Each number is 128 + 24 x the weight over its row's rms, rounded and kept within 0 to 255. Layers, rows and columns count from 0. Numbers have three digits each. The size before them is the row's rms in percent of the matrix's.

# layer 2 attention output (transposed), 384x384, rms 0.0411, rows 187-195, columns 0-95
108:164144104095138106159148175117157106118106156116115095114131129115159134130135178127118099102102125146071130112093140133142148129073098102114081127155162186139108130133144129101087115170165125167142144173114128112118146076121091125110150150147150134160092151119129129147121103129141143092
088:109107122161137124127122124136173107119098132100137135122141105100135142102138134099128116167175166175149119158127099116146148177130092137160154095115140058107173122120130141122125114120100103125172169123154089125077106143156181109172119136101109117085135133123175142101111103105145105105
117:089118143166108104128128128133109143088117118095118128128119146109118153130088102136144144155095150060112096161098163141141155130134101083088118135177130088128112154078086113148142089124105120132083091117153140144136128137171113153153144130132131117134122100140079133113071125064155137119
104:174103131114088095172125114136089134143106106138109179132118095152149132115118182144137159136091119112127194141108110143148126110139093164186126128144165093144110133122156056106148145100131089101144132085111157113143140131132155141106104121104137118131129114193147136110129135129138182123
085:128122142142149125156126091146128146105136102103140106124153164106137131137092126149169125111130116158135148101157108130157110133130164114120121156116100097088117121123126152127145095099123141124137130116140115121067114136118133106138162103144121144095199142128167174113164112136160089130
109:121108090149109119118109157126131174121132114110064158107158087132111099101135145127112161111136135090152110136109165117149088104151104166171128116114093100126174159121117125121098110147144121095157108135128104120136123133165105167136082115086149102150111116136144144116118146150112097125
124:119115130115126112125155170115162121082139147119109108146120088070115156177105124193133108158185131160092136107136073115104157153089141134073146145123170130138152109164159138133100146125142123147165120150162132138126112123114106108122083122117143119110174119130158122087079123141147116156
090:094109155109164062149109133124125114155098130150136126108141109141171116150152126067121138096140101104118128154149161130117129106127125144118120148114152117124140153111152147074133112129139107151109068122096140109137152110115111140141125115094149115122126108137130130160085132099153133127
104:122177142135175112140124157106170091129129113149111165128155139119179136113167112090100152102171153113131110151177133142130113129148149144126112108132165083119188106092124147101086135144151159113149087128111123112106117134103119110121154060119116131178143090156147096184169171090176162106
# layer 2 attention value, 384x384, rms 0.0461, rows 188-195, columns 0-95
094:177167154138091132110088154124119120087150112111128116170127139144157114136136147136101085108163156100156069175116121086161165116131151108110099116151107100119153099153148137125150128149121109140129117143154119110122151099130131134147118126139126122119100156145119152132127188093135090103
110:092139105115194131150134164150113160159144098124091124136167133138103136129104127147125101119135129138095132108097150143092130128118143128101125164157150126156137134089127148142114157118117080131112112135115144115133113113112097157143107134137114152162139122158079140169109123141156109134
106:149113153110176161161125163132128163133112090124132116122149120122123103111118152152123094082115157111094115085146100150095145120123144163151125116162103120127147155146117099063177134159129120088147092132162123160116095124135116100104099134131139117154116136074136118096160123161111177085
089:095111158156109134178152135138115134145096117148175114173114138141135127152108148116142151151126129094103125149124141192147127130154138119133134123167127102130108097108116176170132104086129129136082126150117111094132148087108114136122153111127142167087132170090135171124131136157128144117
111:108134083158130140123097121156104129156124147140073109132088114147091131094119114112131120110128170144139100130103158097137150117115116145082083163090130147093115113148117118113122101137163129158094140088132148131120111155168082152143153105081112101099146131067134134082177139101147142127
114:124169113131132113116117106106122116104148173132145110115131106107128105148120123131104162122108139181110151105170096109076121120083114158084114102142115106135137156091111126160145154121147137123097150102123100080116123145110111118138155092104156114119136133090111100109096139117145120157
099:134096096121124140131138137158115138161122103157123162092157115150161133123123136131081106108109152130112147134087140147156149121091158122104193162108142119132171131137127148102158129142116088129102080099099116182097144102119090132106141149129150102128135132121144150119121109130135114076
105:132146097130095107109117139116117137120114162137138126130102115138117131120133115132136176162116159113161104124110123124091080130108155147127168128104166112130160111148102113165114107174108097146117104150133084138114158109139142112094111143124097084183122134132140103135136158123120138121
# layer 2 attention query, 384x384, rms 0.0418, rows 192-255, columns 0-95
069:164138119113168149152147132120115147156138122175102107131107090094174179102146125190117138140146164145098101097060120151111135127079128126118177114116164121126149142091099120126137148134145076086120113145143117128111137102109121126163121126132120094185098144152145140109127110148124097110
063:123122141146115164096125156088142069143098150088165125155151147156104097127133162119123133099103116164120138162152125136134094122156103078080142168130113119089119125162117138118139114154128162166107137136146185135150117146134105122093123132128157143124146128134158121133155112099175128116
082:093144183128140121088107128118113103134100161117166159137160161122094157161080140163097138105129128148136116139124108150111079106137104117125115123136096111150163138155151078170120155116077150120142155135151132101122108153150106165115111114146152128115140131138169162145156108103154116119
076:155129139147144144101126115141146119112086165092112162140101157141133132096087119119093162098126124149125131077174137144117129146163089119111104135152124124116121151142181123140133156098117158142146122147115156092145095124154139145109089128140115109118158141160177130172129124118170178136
095:125123192114147125118134138120107134144144165136161127121142096111126121123103131174098171147115122123117109140096102171127135138110106131106139085123102190100165141113125098096139148065110113085090116126144102091095114125128075128091095126133113110132115185110148140137114106108187120119
097:169128135101087157116098096130091130109133178123107131127135112112097153157148149143147130142153143124156147131161126118128104126087154158124156127124075106110086162112180128148154093166143135124150098118093095113115141148140139120138137129163149113142129107144132129146134115125126128113
099:141126154154102075089152134141112092141099141103158134158148156125130170148115159113124083115140146105154077106124101140120139138088155155124112163117099146154121136115151152095139132166076150134118092198131146140121120125132093124093150124136133157122124152174130149127158123159097132157
089:129116155138162099127116119093128124122080107138159137077134139104129156103096104127099132113138162146066127072087092097122140126093130151134156115140114123135149140147131109114122141159141192109128150132133126143123123141144118150128100141095104090081169144128146120150131108157158099135
085:077121147145169133139142103111151094151130104135136149154115134123120139146105157163117132118157126124104143149123107155122132095170125145128128111127143167120094133150140117142136165108110127128139155133131129096120110113076109103160126095104126128140167131088127121153142109114159071105
092:141164148136152151130176121081152119139119141124088119130130126114198164136082179133123105164126125136118119140122141122144144122137102088132169115151156132101103169081102154112118130121154130090120121106130126111098125118124130152147179118148133114125146123131099140113172132120173103105
093:125141132141044148100131095135127099113169113106133129129131124093163104146104152137106176129145149154116164150148142168118120133100086123148108126135129137108081083157144109183124143115138181177138129147085090145073137132073108130104169108146153094154118113090141110134174098178136152121
087:115142143131113123197125141131170178139135154146158118118077125116092136154126091155137134087093094148109104143130133138114084124140105120179127151129108141125144109090122133124144175116152169117132114108149155111141142091129113149138111130133121114106142132131156120073112124121147101136
107:167112078129126131136138129150130149153124143130131122126098113148121098133135084087119105087096103127147122115140112111117141137135177111146133136126126100115144119165132175119132117081153112170184126090119129126141121153163147146120113149174142106079120108110156121145057148125109172161
097:113140097100103146150124108083120135135181140091139149114148123114092117150117104103152133101095110139127126148115149117156121119141131112157149148114146142134088135132203138175117146080173149124168215151144133079127141147122138111116132120098106111108116120046125142115128143099122108137
084:134103111120069118151106120158113123140153107128075130164124146133097136108132163137171138149082076122161157086139125104107154140178098105111128107104097137150132109124117153111165146140137145117148161104141110094173131137140109118138156127133122087072128108105127115148126126103095123099
079:096114156169134125110120164082158154135122084137116105124132118099175142092156151129086109117112106136115135115155146083130184147186085143125110118146108122120149116129106133090118110124110118114128123152149133111158109092108102138124141171132158166096132106140130141122131130116111103134
101:103129107149115102152115119135147107155126127152129146140115123134131129097134136147116131099137120189136145137129200124108151100106116135097140094124148092112172106155138155102141085136113086115139098141160128206120139102084109143121118115121184110096142111146121107171116114117140148075
101:073097134093161127117170133121104131090142144113150127148154127128114151130143153130157097106092092175114149156132132117112105089145073112139109112129112143140115150153108112121129140133142161103168161145141149132083113154122082133131115134142087136109123124162142132117105083127154109089
133:188156095114092142124127138149105151120142110120128100153112096136143134096159154143140113131105123144147112124116167086127124140131137134183153150123143062145128136099104125118106119129131153117112126150128144167113139106081160164117154143178107110125130102137135105130110095155106152132
125:148125086110161138138167122154136177119165108099113093155108125104143156087146113150170125155123133150130079123120171107147112166137133138145151132108146069145119114104111129126136153185150105141140128165151139133117164104117168150168131081147077126144105116114119116138131122131106154096
103:111128105129154176143130177090140164116113118118180117147060108120143183091138136133092155116138173104121144156139131150111067085144134103146116094162160120127139090101115142138138098131111106137091130130167149134114102169128139202131168091145130181156102135109183155155156123137136177148
107:151109095134149157177125139160105145090151137125129118166140102072136140100183147123129133149105108127134120141133151123138124137148118134128155144147148079165112129132129166090122160140144126113132149155166133124108146134122188165161125106154073107128111097097141117119108139109119167110
091:134093153089115096144100114131163126132093172096115125118149138109130151143095128092140103100103144082120143118099115132124135085127115139156116170128114136085113117153144133146146137112157115116131138099101146179115127124102135138093130127128130107162151162107117137122148139123114114108
098:126128080125112132164113144168114139125125120117121134137116113124193086067165152124152107145096163149103114138090108073114107139143118106113111140140179069120145105064133139108114080134112105131122129131119113103123159096132114117111115158124155121154145098071146134156096167141120158084
097:095145126153105116118131089156149146133159111129101116144147170146147126131109116128111095109105124115141136103151138113151163159131130118129149116111148117148138131168149124126128131109111131138172115144141152125118123119128120142084124132132158126130098156138103139146108143117130155126
104:090109135107137149121153150123112129137090135112133119143140101153124168124138114155085146137110139140167159170148098158125107153114096146112134137155111143141084151157168144145110157086078200083146181117130133120150112140097149126156168134096139149171127148099148146107164131108097163132
101:118157147127108116118109152143129114139117128123088117149139150161151095121141135139087133162146138127114137166123127147141152170123138166140163124115120148129117135134131093153125153125116086136107079139144119146131159160157152098102101096168144139166162175172118113098142105136112150131
096:139128148145152090088138140132160098119081163123161169103157087132128093133130122096127162123126131129146122112138127120136178121105151127124130140128102109128167168134088103119135058146132101147141122105139095170142126183096064138093084116146152134103123133159080116146116143139155113126
105:124159118144146118118118127155160147115116120145148144146131101147147098119137086128129143137112143133151153133120122149126190116138136106171145148108146114136124147153124104145122121092078072150157146121134152155125151174091178126110090150133114139115142137187105092129103114121127098176
092:137115095170135143146120155124107110130156175166071149154118140147116124137114131122121131127162143112147092163165091141130147124142132125108155142113126146159137121144128143153077165066143155148155171142107099120147115146134164107116127150137138128137161152092140155114162119104167135133
096:149092138144125125180143111138123114127173140132115133164140151130102137166138089145070126170111111121128147104129172139103122110124122155171151117122120133146137150060146145117164150154095123113106135109103113152113109134161138166148133107125129139163147115080109155147152155132088085144
098:108151118108137120150169145175124154112152139158077096120156155201097119117115127144122143151105111186133127189142157110113106144104092151181156146125104102099106134127135152127130166154123144081113111073142122132139179106152144110112145079148085155151126119126120107119089105083088114146
187:180131081129144159129119139144100155112149080136118123140113093125127144113153130130145123139112132142134092096102148120126139123127170124138155158128170061165127131111102134132149134162123101129133105147137142151139144118126176135148111123142111119123115090127125115141099140155118138126
128:077122158143120069132123106106149103124112161156162137100134143131139119152092117129108140115158144116105147140134092152120111131130113146102104093138096202094140144134148099121109124105120152126099141093108103109113116146122084113110148143113140129153138186125149131095158103113146114132
104:048122126141128103131138117117111101161122166140144147080136142139138147125098106129105102125149123113098137113147099160140130134133134158107100081160089188102161150134132116100137122107108141084111168114096124129133108122146113142108116129099133116103131163103123153123143104109111110119
084:088114106142142047116120108086123137149124126145108133080113115143124103143100125132120157103148150104093153128143084135180113113114084131112092093148102177120149139122100120112127127116145130116134138124123143125174136114151088131146149137061153119134123174161145147087118140117122094140
075:097150120079097161108122155149154081114139121121156150134145127075153150139088120140138131163144140127155124138112142095082173135148119119162069146152082144109075107086128136154141137129155157139095152108123131135092133175104146130145148111142128095168130142111147118127157128131139135113
083:110097126114137109112149102108136111118060139155142114118119109169128132156108114117108162136107124112146130131161127102138151131113148081093161130115131088085130141136095146114122119092162105090139116128171134112134124117110110117104151151149145166124092148172149145172118119113147128137
079:119138078137141080148128158129129133157146135155147161130133144107158112139124123116101131114150097157144109112117081131115136143137135115134147138150142135087185119142107172086159129084088102089134141152126151089119166102147116107094090144099137116141110144171114143139104142155152115184
094:138133099078130115146133144147121139140126116143178097163120146107135140140140133148136120133051125154188099117182102132117090156110076126170133112115147133104161136161132068147159198133131154130129160119168161099131118117151146107092134144102137109083124123119116153124169173114144095142
088:123129101130096161099109140134105144123142127115097105146148114122099146133138139148164112166115119122161128147112155125132118140129138154158129123120157105150144125114133169149176159158100107169182122148115113147126182154109140101139110104136127116091114071125084076130117119130124145134
094:100120097115130118166133177125124124130152125115144156153125138146156134120130162119189097153113119115106108098105115118111123060161141165149098143146138157124118109150123189130103118148145097136153178153132143116134140146185071118144141129155118117084135135154126138133138118132143164117
093:132151132126125103143094158131093090112133139141144144115121146119119165150143160116147123110110130109177102111136127113117103130105151104105111173129140132131164124163114106144153121143152131159123123089121150101153093068125143115104097120142104148166152137171113143125167096115136140127
091:099144161114162132109124148099123114146112151154189141082118154163137144140105138115085144135137168136105155146136134134124100121118153146144132079088098132078129108180103116147140175099116166051133169121160145132101125164093129154099137126105155143143115147111178141152104104127128115156
081:151112131122135115122161096121074103079142121126100137084127080120154138097119100126117142164138168147092118055114129124146109143124144142162110122124136105118108144163133102120136083119139144101109084179137107154147108066123076124133110100115117145092129136162160172137118132130117135138
098:142123159104099126120133139112112142128145125132142128128143129138111086141144133095133153125102136136111104156119161124147137102166097111125150113091130086106125121090119146128136111159145147125157132139116112152086106121175151165106104121127147140126140137119162141115165127119107119179
106:167136094100134141157098135173118128156131141101115164141105120161134123118125086110108125147173152142174112129115128114132133111151182133144170147148145086098096119103123140141139141181160100137157127143114099152131196131117195116126134114147119146130133135134117113125112130137094140136
124:073123157107148112146133131119127118142124127126143124113142124140128121177117126136095129133172141113119151173137103182125126122137115119124111107113059179125107174129119110102098135096090122116101133105139128123120112115123095118086135140100124150143156178138128140113138130124133121125
107:162123121171117090146133171141090125163117135156131140116097120145088203131147133100114100129120115103114137120154105133160116174119129164085136172145103200139104175137142153127116169125099102125088085102154118113126138095144145136126127101142146121133091119130104102103140110141112110159
105:114139154113118096101146138126146145123146097137129109126148115135146112139079136155124140123096146163098151139174161089121130122132082111124118148132084117128156147137132130144122141092149159129117132136159140121126074089133128158122121114098144136137135120082152135120096132088131121148
084:117154140114124129133147124115148187073124155116114099151105113155112144140144109112163179138103126100109102099155142127110143146127176130139171143100107074135110134156127122143141150127150103110132107125149123147117151179105116150120121106118078124138118135135129092097066077170123116124
089:159137103092164104116096133164120095097118095141115083133115101111146127127136121097135108146116105119142135153114130161096134173105126134123125127106156110144113163140114138133143102148130115158094087131146098164106176141131155086150127127176136111105136136152110150149113130144129152136
097:172168153137114147162133125144111164113116113114155150175109102115149164119162145144139122142143123154104091125096134106119111131120141144101126151159171090172156102083106129112154170143141098140107126164106104119125165110141154114167183120109132124155070098105139133084171145131140137092
093:147129122137144138126112113145123113146107095139076118109108133184156119137163159138148125167132142126139119122099168122139118160093124130122143113151145131121147091133106113140104146114097143146095144141127115110134158112138153112140151135157179170062160175145112106158165179091073119165
099:135125132110131112146154091128110116136171102128096113120098141125123133159149128118091131117130177126124134109092113145120192146085167083123092151115152115111110101151109186086139133166111052169140124088127107148109112132128132136115137119131142109146123109164160159125131131139128099099
101:142107126087105122121105171142152163124123167125116115104098138173145083147124103112150096110109137126100129176133128084127085099134120154150098141086114149118115149133151077115110127108112132148149105071132115153132173146143148147140153127133133157123149162102140130156101091149161127157
097:150137129137122142160101133169114165135185146127109104142132129153114128139144141124134126122118105115089099140131096098067135136089161139140125157153102127118087151080109124117132132093144127113122111099110087089109117104141171153112132125140127118165151129079139147089105127112134128148
101:137098140128130107104100122141137143099112113140136123124108141141139103141137130104119149083138139123106110169096142128138119127124151116130123076093126142140114125165111102166124061165132159142144085154122090075132137149080148141121052138153135163128147145150131144141118147139121169133
097:077113165121125067066098127122089095128098176141169133172096138071117129145136144099152146123108150130110140128141080108117168109114150116109097127057129120125147133097146122110143072155151095121149101156142128170121111134087097114050143173139156093112133116177106115145156161130145134125
094:142122129169097131096147087142159122132171165096114140104133123111088116163126127159129174204131137122110115158154105110161133127123116114119166129119144183130180107132162136119146130140168096134150105098099103128136129121097117074123128116122113118116144125142087118101135123098173148139
100:167127116085148097106133122130131089137128121147118118086128144142128107132127129101102115086112094169107153115105122164159159151158119116128143115120116141173090155099082093156149154117130116121124097105087086084132126098167154107104118094140159110117165155151115129156115115130172128106
093:111145159140121137135130139119113168146124080156148165175120117136144133091155124073159116124115080143107132065110134110089153134118120131120134130083179098174121132137118118139127145151082138111153111131168142138120119145140172132145148148145125160112127115138096151119115169106138138097
104:114114126144090091133099096129114135103132104132109161117094100147132141125149117110099119130109120162134126058097157130134148120112139141133113155121170089137147118124148117110139121128116091099096122188124121163126167109140128137136120145141122100113156107125106115141092164161122163128
100:114149093139148139096138112114128103143157127123108116148085147129127134146112188139145100106158115115131148082124136091161059124132102120154107145129168150124078095140142099119163149136136117097142101110147110119145117139103137151161173132108132133142123122109144128119168104133106126090
# layer 2 attention key, 384x384, rms 0.0421, rows 192-255, columns 0-95
128:087119148116124107123114131125107117141111147158140135109110143146099113125081113128109156136147097120138166125169107154117107087103097126089089105147074190084122142136159116149119114112134127119101147115123137138148105125141068111120123138095118150124160176147128158133159118095145109135
071:152147107116092121143127118130132146126144112158118103154114085132134125124135148136144127148122115152115089096099152123131118150157157146187127149100165092148107101119103132127102171139125096149158108125125144101121110110171134135166162101156105096133116110110115113146104125175107197111
081:135149143151160089134128133097129185149126129170164104157085112178145164104170121149154177187127080148160137121088142130105142097130166071146100146124145130154132096150135116122126167137114122117107119089149133125148120106099135134156124099143180134125118108113121152100125148157164106138
073:138094075097150102113101083139090156103137105151146152117113115131148179135190146182153105157138136140110126155123132162129092123173162116162108130124152100160110091141124132128116137173150135111094099106124114169120124076110110156164152106124133138159093115093127132085118091150090137133
074:137136108123128168112142148127126110118143091098142111129102178160110110099140152130115082119145093143118141133176069111166086069131071159101167146087142169123082136144089098108098148156144130133158133092107136154165141136118162124136148139109192138143153135107153098091172147171159108162
094:128156103083113142126127139150130126133123142130123098151161135098155136061141115149138134151145104145120092130113175115119124132129110140142110148093174124150132067115131147131115175131118156150115166132125102190113100133151128140115157084138123097087122099138119127084102113097127136143
090:141167130122116144094127134142152160125121151141155140147158129130113132122154133147129145137159110150140100119110142149144121144150137142126098135136159092107125093163146097093136156097105129125126130129067109131120152145114091120158175117136141087145081112142129127154160112056118100123
091:153126128138103119139130101145149147151166145151082140179136135130089127141116162139156137146137094096124154158131121136124167129111153173080116127144110126142131113080129128130086078108166145127135043113075145125101116118091115061129103133160100126117137148105132105137131113115098142143
080:162137110126178116151127141150140161129088111151148125155104116090134129099131106132115141148132114144137101152101109166148098159106123115122155150129171102188136153148084103144073131180146118114138121125136149155126186166110145157146126145132176123119108124149122139103131121112119103124
100:154166111182126088094085183132115153084146113105133138128116095137093119127114109164133125094135137102127129125105162122140119161124113118093111139083083140170176143147101119111097147126112117129088145129161090133137171160107140122157128096089090124165121118083105111156086133140116110144
098:106114093126151096165173165156116166120129093128144154138164127113134194108151100109129147172129155127157091119090136152144117121171172109138176113111133108149127155110117124084169144156101085127137123106113150136166155118134141133160136134111114097096086134160115142128077099112141127121
100:103112152116171099123134130118109110101141132096121153132152093134140136126105148077086157088158111151123123114123153116138164063111092110051129140103118132143142168146119111123104093121143152111158115127106168105123131160132137101094072119142138127115145146130120130155151142115117113171
077:127108154101116152140137144133090132106159123084141109157132147126133147120171166128155146160098152129132154137166132151089146100120101132170100175120138161108152096106132100151136169144107155112098156142123064130112126104187132146141162133122110125148104136090128125125200149155082102117
088:127119101101119157141097126141070171132124174116105140134134169163107131132103111100116129182148147123173154079120125127085129096130113118117129101140145148105131113118144121108152147137129078109123157149080104132132109095144127147138119126151133072079127103124149124122138134133108137129
112:131158115136118139097154094130089132099130172075111115142105114116158153119147149127172111119115128154109126095104124109150100157123156147126119146084168110136137136143143118134102155124121094137124147160132116136084139136115146137133164114153109097128104089123135100147147123158103123143
152:092124167111153103119146115120164109125110157144150156107142156184113091126065137115090121107151135131128173178156117158120081092103096110086094116134091140099152179140128100128122143093128147121137125100140180086130121133125100107086073127105136172146155171131133151139162124110155115145
095:109126143118127162110126111136152170113144108127121101121181135132199116100131152093132126140170173075109115147142088175093101138120157099135102118116155095165150181160116115140117145115110103131080116127113154073145159149134125113117082164157120174149106160109168116120131112138157105141
106:107148144127112123114121087125142131131143164125121131134126137115115091102139138097091152183144122156115111101130095167155124134114131153121136146119123178149157151140188151123096105113118155094162122154088124152139097109116119125124101100098179104135141146138154106125161099115145118132
068:135146141125133151147134127149123133135131141149187132091151140137125107124115115105117161136154101158175142120139071135156150126088111137105096085135115148166166105149159148142151088113143120126157116166113141125150146106126131087139122094114088165119132155144130116134122155091135146179
077:102139164152123116139085136110072113140126127135107158129091124161059127154113114127126152145132096146110167061148096144099124097100083121085096094151100164132117130115126133108104081114139134083119166150086109123158113118100085083117112143135155105130168132154130149099131108108179113143
099:125182110130108128133148137143125097113130128136093117115142095130141140129138057140136148104129117084163135101115177136145146143115111140078135161088082078161190157146120132090159185158126128132113114115146101116151171100131134099134110129160115129140112147134085113104107151105166110096
097:091112150116132138120128139130137105135100129128104125087116175170063100118124140099115156123167096109126173128180112143132152094115105118064102106134112178125138148132138139157112088111129141103146118128122140127137095146124075120123103118110139130108157144133120147134184122118151113131
106:121127100123166162106165160129100122106146117092121128133142110114164130159184128146145156129095133110148083127155127132121142125155168146165139121111148133148120096115124169108153140168137103146138133159108086115138147084136118156161183126122157114094112105105122126143113117151117133121
103:119124187153178107072137127114138109155165142153094145135121158137094153179067110125086162111149123137156142121161136174111122056116127082093159083126140158120163142174117089145102135110131143126141139132155150101126090114108139117142141136100121139118139166152071144126148156145170084171
098:128138130096161119127122182136083109124107116113161117124154096100160134125170099100173107156125156101124124156124142143093134074142145127133117120121129145147102144127100179118143152125160111128106114120152118127131121117164143147117129123130080104108119127091134145136136127149121134122
103:164122098133110135142129143137128150147137134145133105102119132150135134120135136156143125192138085136110116103122148104152172122156148153101135133154156119139177088138101135146152145146138111100146130144135099130110096081113090164143155139112136102107083113128146114112159132170138133115
099:130122119145130152143115130142159124126153147161127157154169113098133061170164075122182131136116132104129138125135104127108150099128122133137131128184125138122133108121130147147165130117138121169147115122114090142108106181132125125110096163145131113147123099114133117126104096110126083110
092:151124136124135111121155126139126136090123094094137125149105128126167145154142118147097137136131096162113138155137109113109077142123142146146120136114141084189147103130100143110127098140155148126126092142159133117104157107130195092148159102123148095140104127067151126121073081154077159105
105:112085133102121138112132144185103140148139113119147106098171143144163103156121138125129116169111137055138130153113133139081126134102154129111101177120112121152124097172137126120123120089141135186129145127101106117145118113128104121105108149098161141140097139127115125099105109158126164102
091:146151119102152130145145125135129123126130072109140134086117141110161162122103096103151114115088146122114105159102142089115102122100146149143121119137164069109136129105117126133147129156093099142119110074142094136116158116115181157136102147098119086158099074079149109141127142145088143132
092:116067107138168136133149178101122125091098119142092109124174131104083150091119161166135128116121167167113114177113131118121124129102157140142121163103151145074105114129126119142109145136148125104186141165111088125164144102116114108127137124121118103136109123168141128086100091148125146163
095:158170110167135109133094147100097142137156102109155164099119121152137149168115104111130121115133102076113146099113127122128126166118127143125074156144164124122120115120100107131120103104118109192132120128113142140138083130111153139123084134117143169100153126134152102155136131148101182151
152:157132079127131128140152121141141145130120103106132133135135099093196146116169131152149107133094155138130096145085125101155121166151154127166158148117167087155126120117114151116162146138106101118125121133147114138121135111132172167134175131157125086158084109114135098141082133169090139131
117:122122163131133146121091120099140112147131154156101137127113132159078116157092140122141151100149113114142161135153124139114117069121080116105105105144084165111126123137157086142110108116143158122155132117104156101154107131109098103125077148127140176106172158155124156136174134105177134154
107:118144170102157129105119107106163130118111147132114141106126152170094104157111113123108153106152123133146166136157106152093108101116089122074094104159124163120097121157122088138100103125158152102160098121129121106158126136106100089127103139121149170122169141144163127127146135100180116150
097:096152146108110150114112111123132121132128125134110123124131139165088096118092126087114121130158127096125154157162129134091132089115104109103100118152118131096114130131174106112131099085135171104129130105136119080140126158134135087095088137152126182131175132112107145148153149087172168135
096:104126080123140133126119147151103138105132105145152141155124132111183141093174097164153119156131132143135132114111108152163159124160136120149164133065134110156188126120112134109132099179120112157143136130131136131115138125122142141109148117133149089139118094122150097110089094114120112129
086:154129166109110158124111165132132111173150131122122132125087133140094137093107147132134120112112112170144160162121152101108110109077108126168062128134098123112107121124163135128137135098119170160099125099130151135143096149113134123143148124141136141121138118067124147159159132123131152150
091:122135142157109153122118137119113092123133113128122123115120127165080117152135191104124126094098151106085085150176124150126150138118096132148119129151130160114075152119142113134113104132146140134155151133067113136116102120122152093118132103110148159139150083086128136145160119125118133154
094:122104103164122135136143117124102114143099094107129118083092165093110150092086147120149085129142174152132098089082101084129103120137179065141130127157102104154134165129141160104119091130096111113162149118122139088105110058113123151111178143144132110166141117114169129141119124100097099147
097:137121074123125130175146104186119152115135116123131147138129111077163145102154119182158142157126124122117095110084142139110115166155179143136142164123144092118113087119115124120126158152140085155119134150123110138113130142131109135166170109144126107137095148147135131118111115128120120120
086:115146147152107121127100092158083080121126119129101146126115085092047132087110115176171117145124133147162129072119126099149128162140116102100134112108150110132125089115162128128128140141106128096153128141119131163129178155066101098152108075117119099107149111123143109152082106131100103094
087:152137141097110143104135137128112141105110084139113134080074111145089119151113103119097146125161116170090137109122121133097135121119098146104141087115114157105117108143149144172105095132131153142103138112093109151149164160113122124162135143135156079122101154142161103194102159119142126141
080:110121123118127137128114141098184155121180110156098076147144145191118098096116130164109124143145113113128131150126146179114112110134091138076143148131126131130135116071149081104098133129113134113143131138133145142138173094143128100115118153143149186107148136120150117131166154114160103091
110:111111166127151108125104128092159108146152105138156149128134151131119111134064157131150118106140132140124166194161141121121165104133126125110138124121114139110163114109142125104107132115144140148130119083124195070138088126175128133120087145152178167130125165130121124144151101114146109167
103:125114080127121155107131132115166126104125132148148126170087137155170150144132100142120126103137117049145163140137137166145139111082104141111118123168085152109127126115104108149111107122135111115098140140129157126109160093087143103127119154094130156140116148103134120105131094118145143107
074:116104097152080156174147087076081156127149125132075112156130157103101131126159143148151122147098081125126161068177118155088138141096121133084148105124122130109111123135194112146117125132111122111140152153097099111154120159134104105127110097111083108114126096119085156137159148138114125133
068:154103144147144112089132132099145123146125122127154140119117111128138086127111142169094107101169140117147113182148104104118148145121122086125107075126160098115159097141143110086151120150128106120138164162115143134155097155099163150113109118109118107109095134146155126123110131156130152105
103:139122130100135181120135106162138145159119138103123164163119104115151102183108132167171106158144123167092088101068126139106132085129115163125119089090157106132146103134107157115151079094106145210125128095137131177109135114110145113144156152118161137104152097157112123147144137150105118131
100:131152130144173134159116146143087134131168186118170093150125155141124183093148101147135157162113150097174102164109120103152112130098147113153115139072096158180127134180157127124131130122092143159159168125140177136145135130090153148112125130140141152114145115107143142130173138122113124122
140:115121161114141133097103122097110114139142122137140127121144149169116123157112124127092134106167109120113162125167138145114123085120100150104077105163099187101115137120149119137103110122144140117113150110111145124151118124119112112106102132129158155095160159123126154126173118088176113141
142:111153173150128135116108130102115122144100167127136136134119157143077116160109103110113162127145101144103156129176099140120116091119095106095118098148077187102119134144128110125132113100141144126149124106105130103148119163137111093121076139095146167144161126133131161128139141079160102138
098:086127154127141132135120133078114140147131160152084106123116153143044121152098107150122112116123092121139127090129150112148141097110086111104120092150093171083110161120169119142142113144148142117154110121126153102130119164116095124138061122132094144112168163137104136152131135128169117138
100:121137137157131107112118148101134096104125126149131149102141117138070125141113107093131105047138115134099148136167110159153124087140130132167109142156103152105142159116149098103135098108151104145168087084146154097130119138125095119105144161111139159144116125155109132147145155083186123132
092:126124129124138085113121167098127147167103123137116148162119127161141118123065107110131142139154111069120110115148123131089115100125115134108106098138122140080127149125108082113114081096144173140106167135129170155109098117157105120138103129102106139106173125167095091141122132112133136119
096:155144111096138131162140118126127142111194084125152157155138103092129150160150091166095133125118136159151132155121130161147122129123154117157150139118146105139121111075126157106143150137094076097144162172081100110148163120117158122109114153158125075135132106092135138114106162123084118158
094:130165140117127102096090133105130109160129124125107151151141134129087084128109108153109155106136116124128118103144152150136141135117109105100124070124153142106106111104137115131084111151122121104107125102127112158138106163102087148109122173089101153104144165194086178156148143138154094110
098:095135111098121173155123105100180135116148162109139097154148107123182145107167118098140107138120138102137116154159156170087130165140161141182141180155141112163125085113121155133167133145141107150111097136148163160116141158184133133092193133178115106101079151138107107113096110118145140128
093:117112120119105139156152105140177143139121120094111117136139122124141130092168129165110101136137128118151129143134157111131115158151137115166148114128145115142112150145127137133122156146139153191138146106100121117103110113129141148130140106148125126134079143107140074147085106143080129140
097:112157103112141156121119150126095178129106106134101115139116123130165125167151162099154081085135132083109131109158121167085114144103136127123139130133135168115134096124157148127148109137099142106105143135109143134155110118156135149141142121110167106166110147096148136134160180153103128124
095:175098123135138154097144124147102144121160093124138153151089119148147137102114141093144134164076158132151049202137118139117132086128118081187143147107091116170114116149143129145142128115152091184142132154133161126140144175149137139105151130111179125151125118119100134115103177155136119114
096:138099186116145159097144107085151109129104150128113124100137114132081131145135114144116094140127137124115182144131134129135120088128095144132126158156112152124123150114161156098134096100146138127139115092092131145134133169127100148124121103116139127126138169178091153113152125144130096175
105:113125128111161127076125114120183119130131160148127149161150133155145073134117111144106074105176147117129146175161107127097126089137139141092107134131120142118148146137127136148164142126122154158126101094112159123101075105124107134126133113143109181127138172134112135135130089116096150128
100:108138140158124120153141124099165124128101130150098166108124103162087131107141097120140137103118100151134140115166146158173113130179142105119139096165112116111154165107137128137097131141119163109124126133117124116163126130156135102152123114136157163100190139133074145117151163114152110110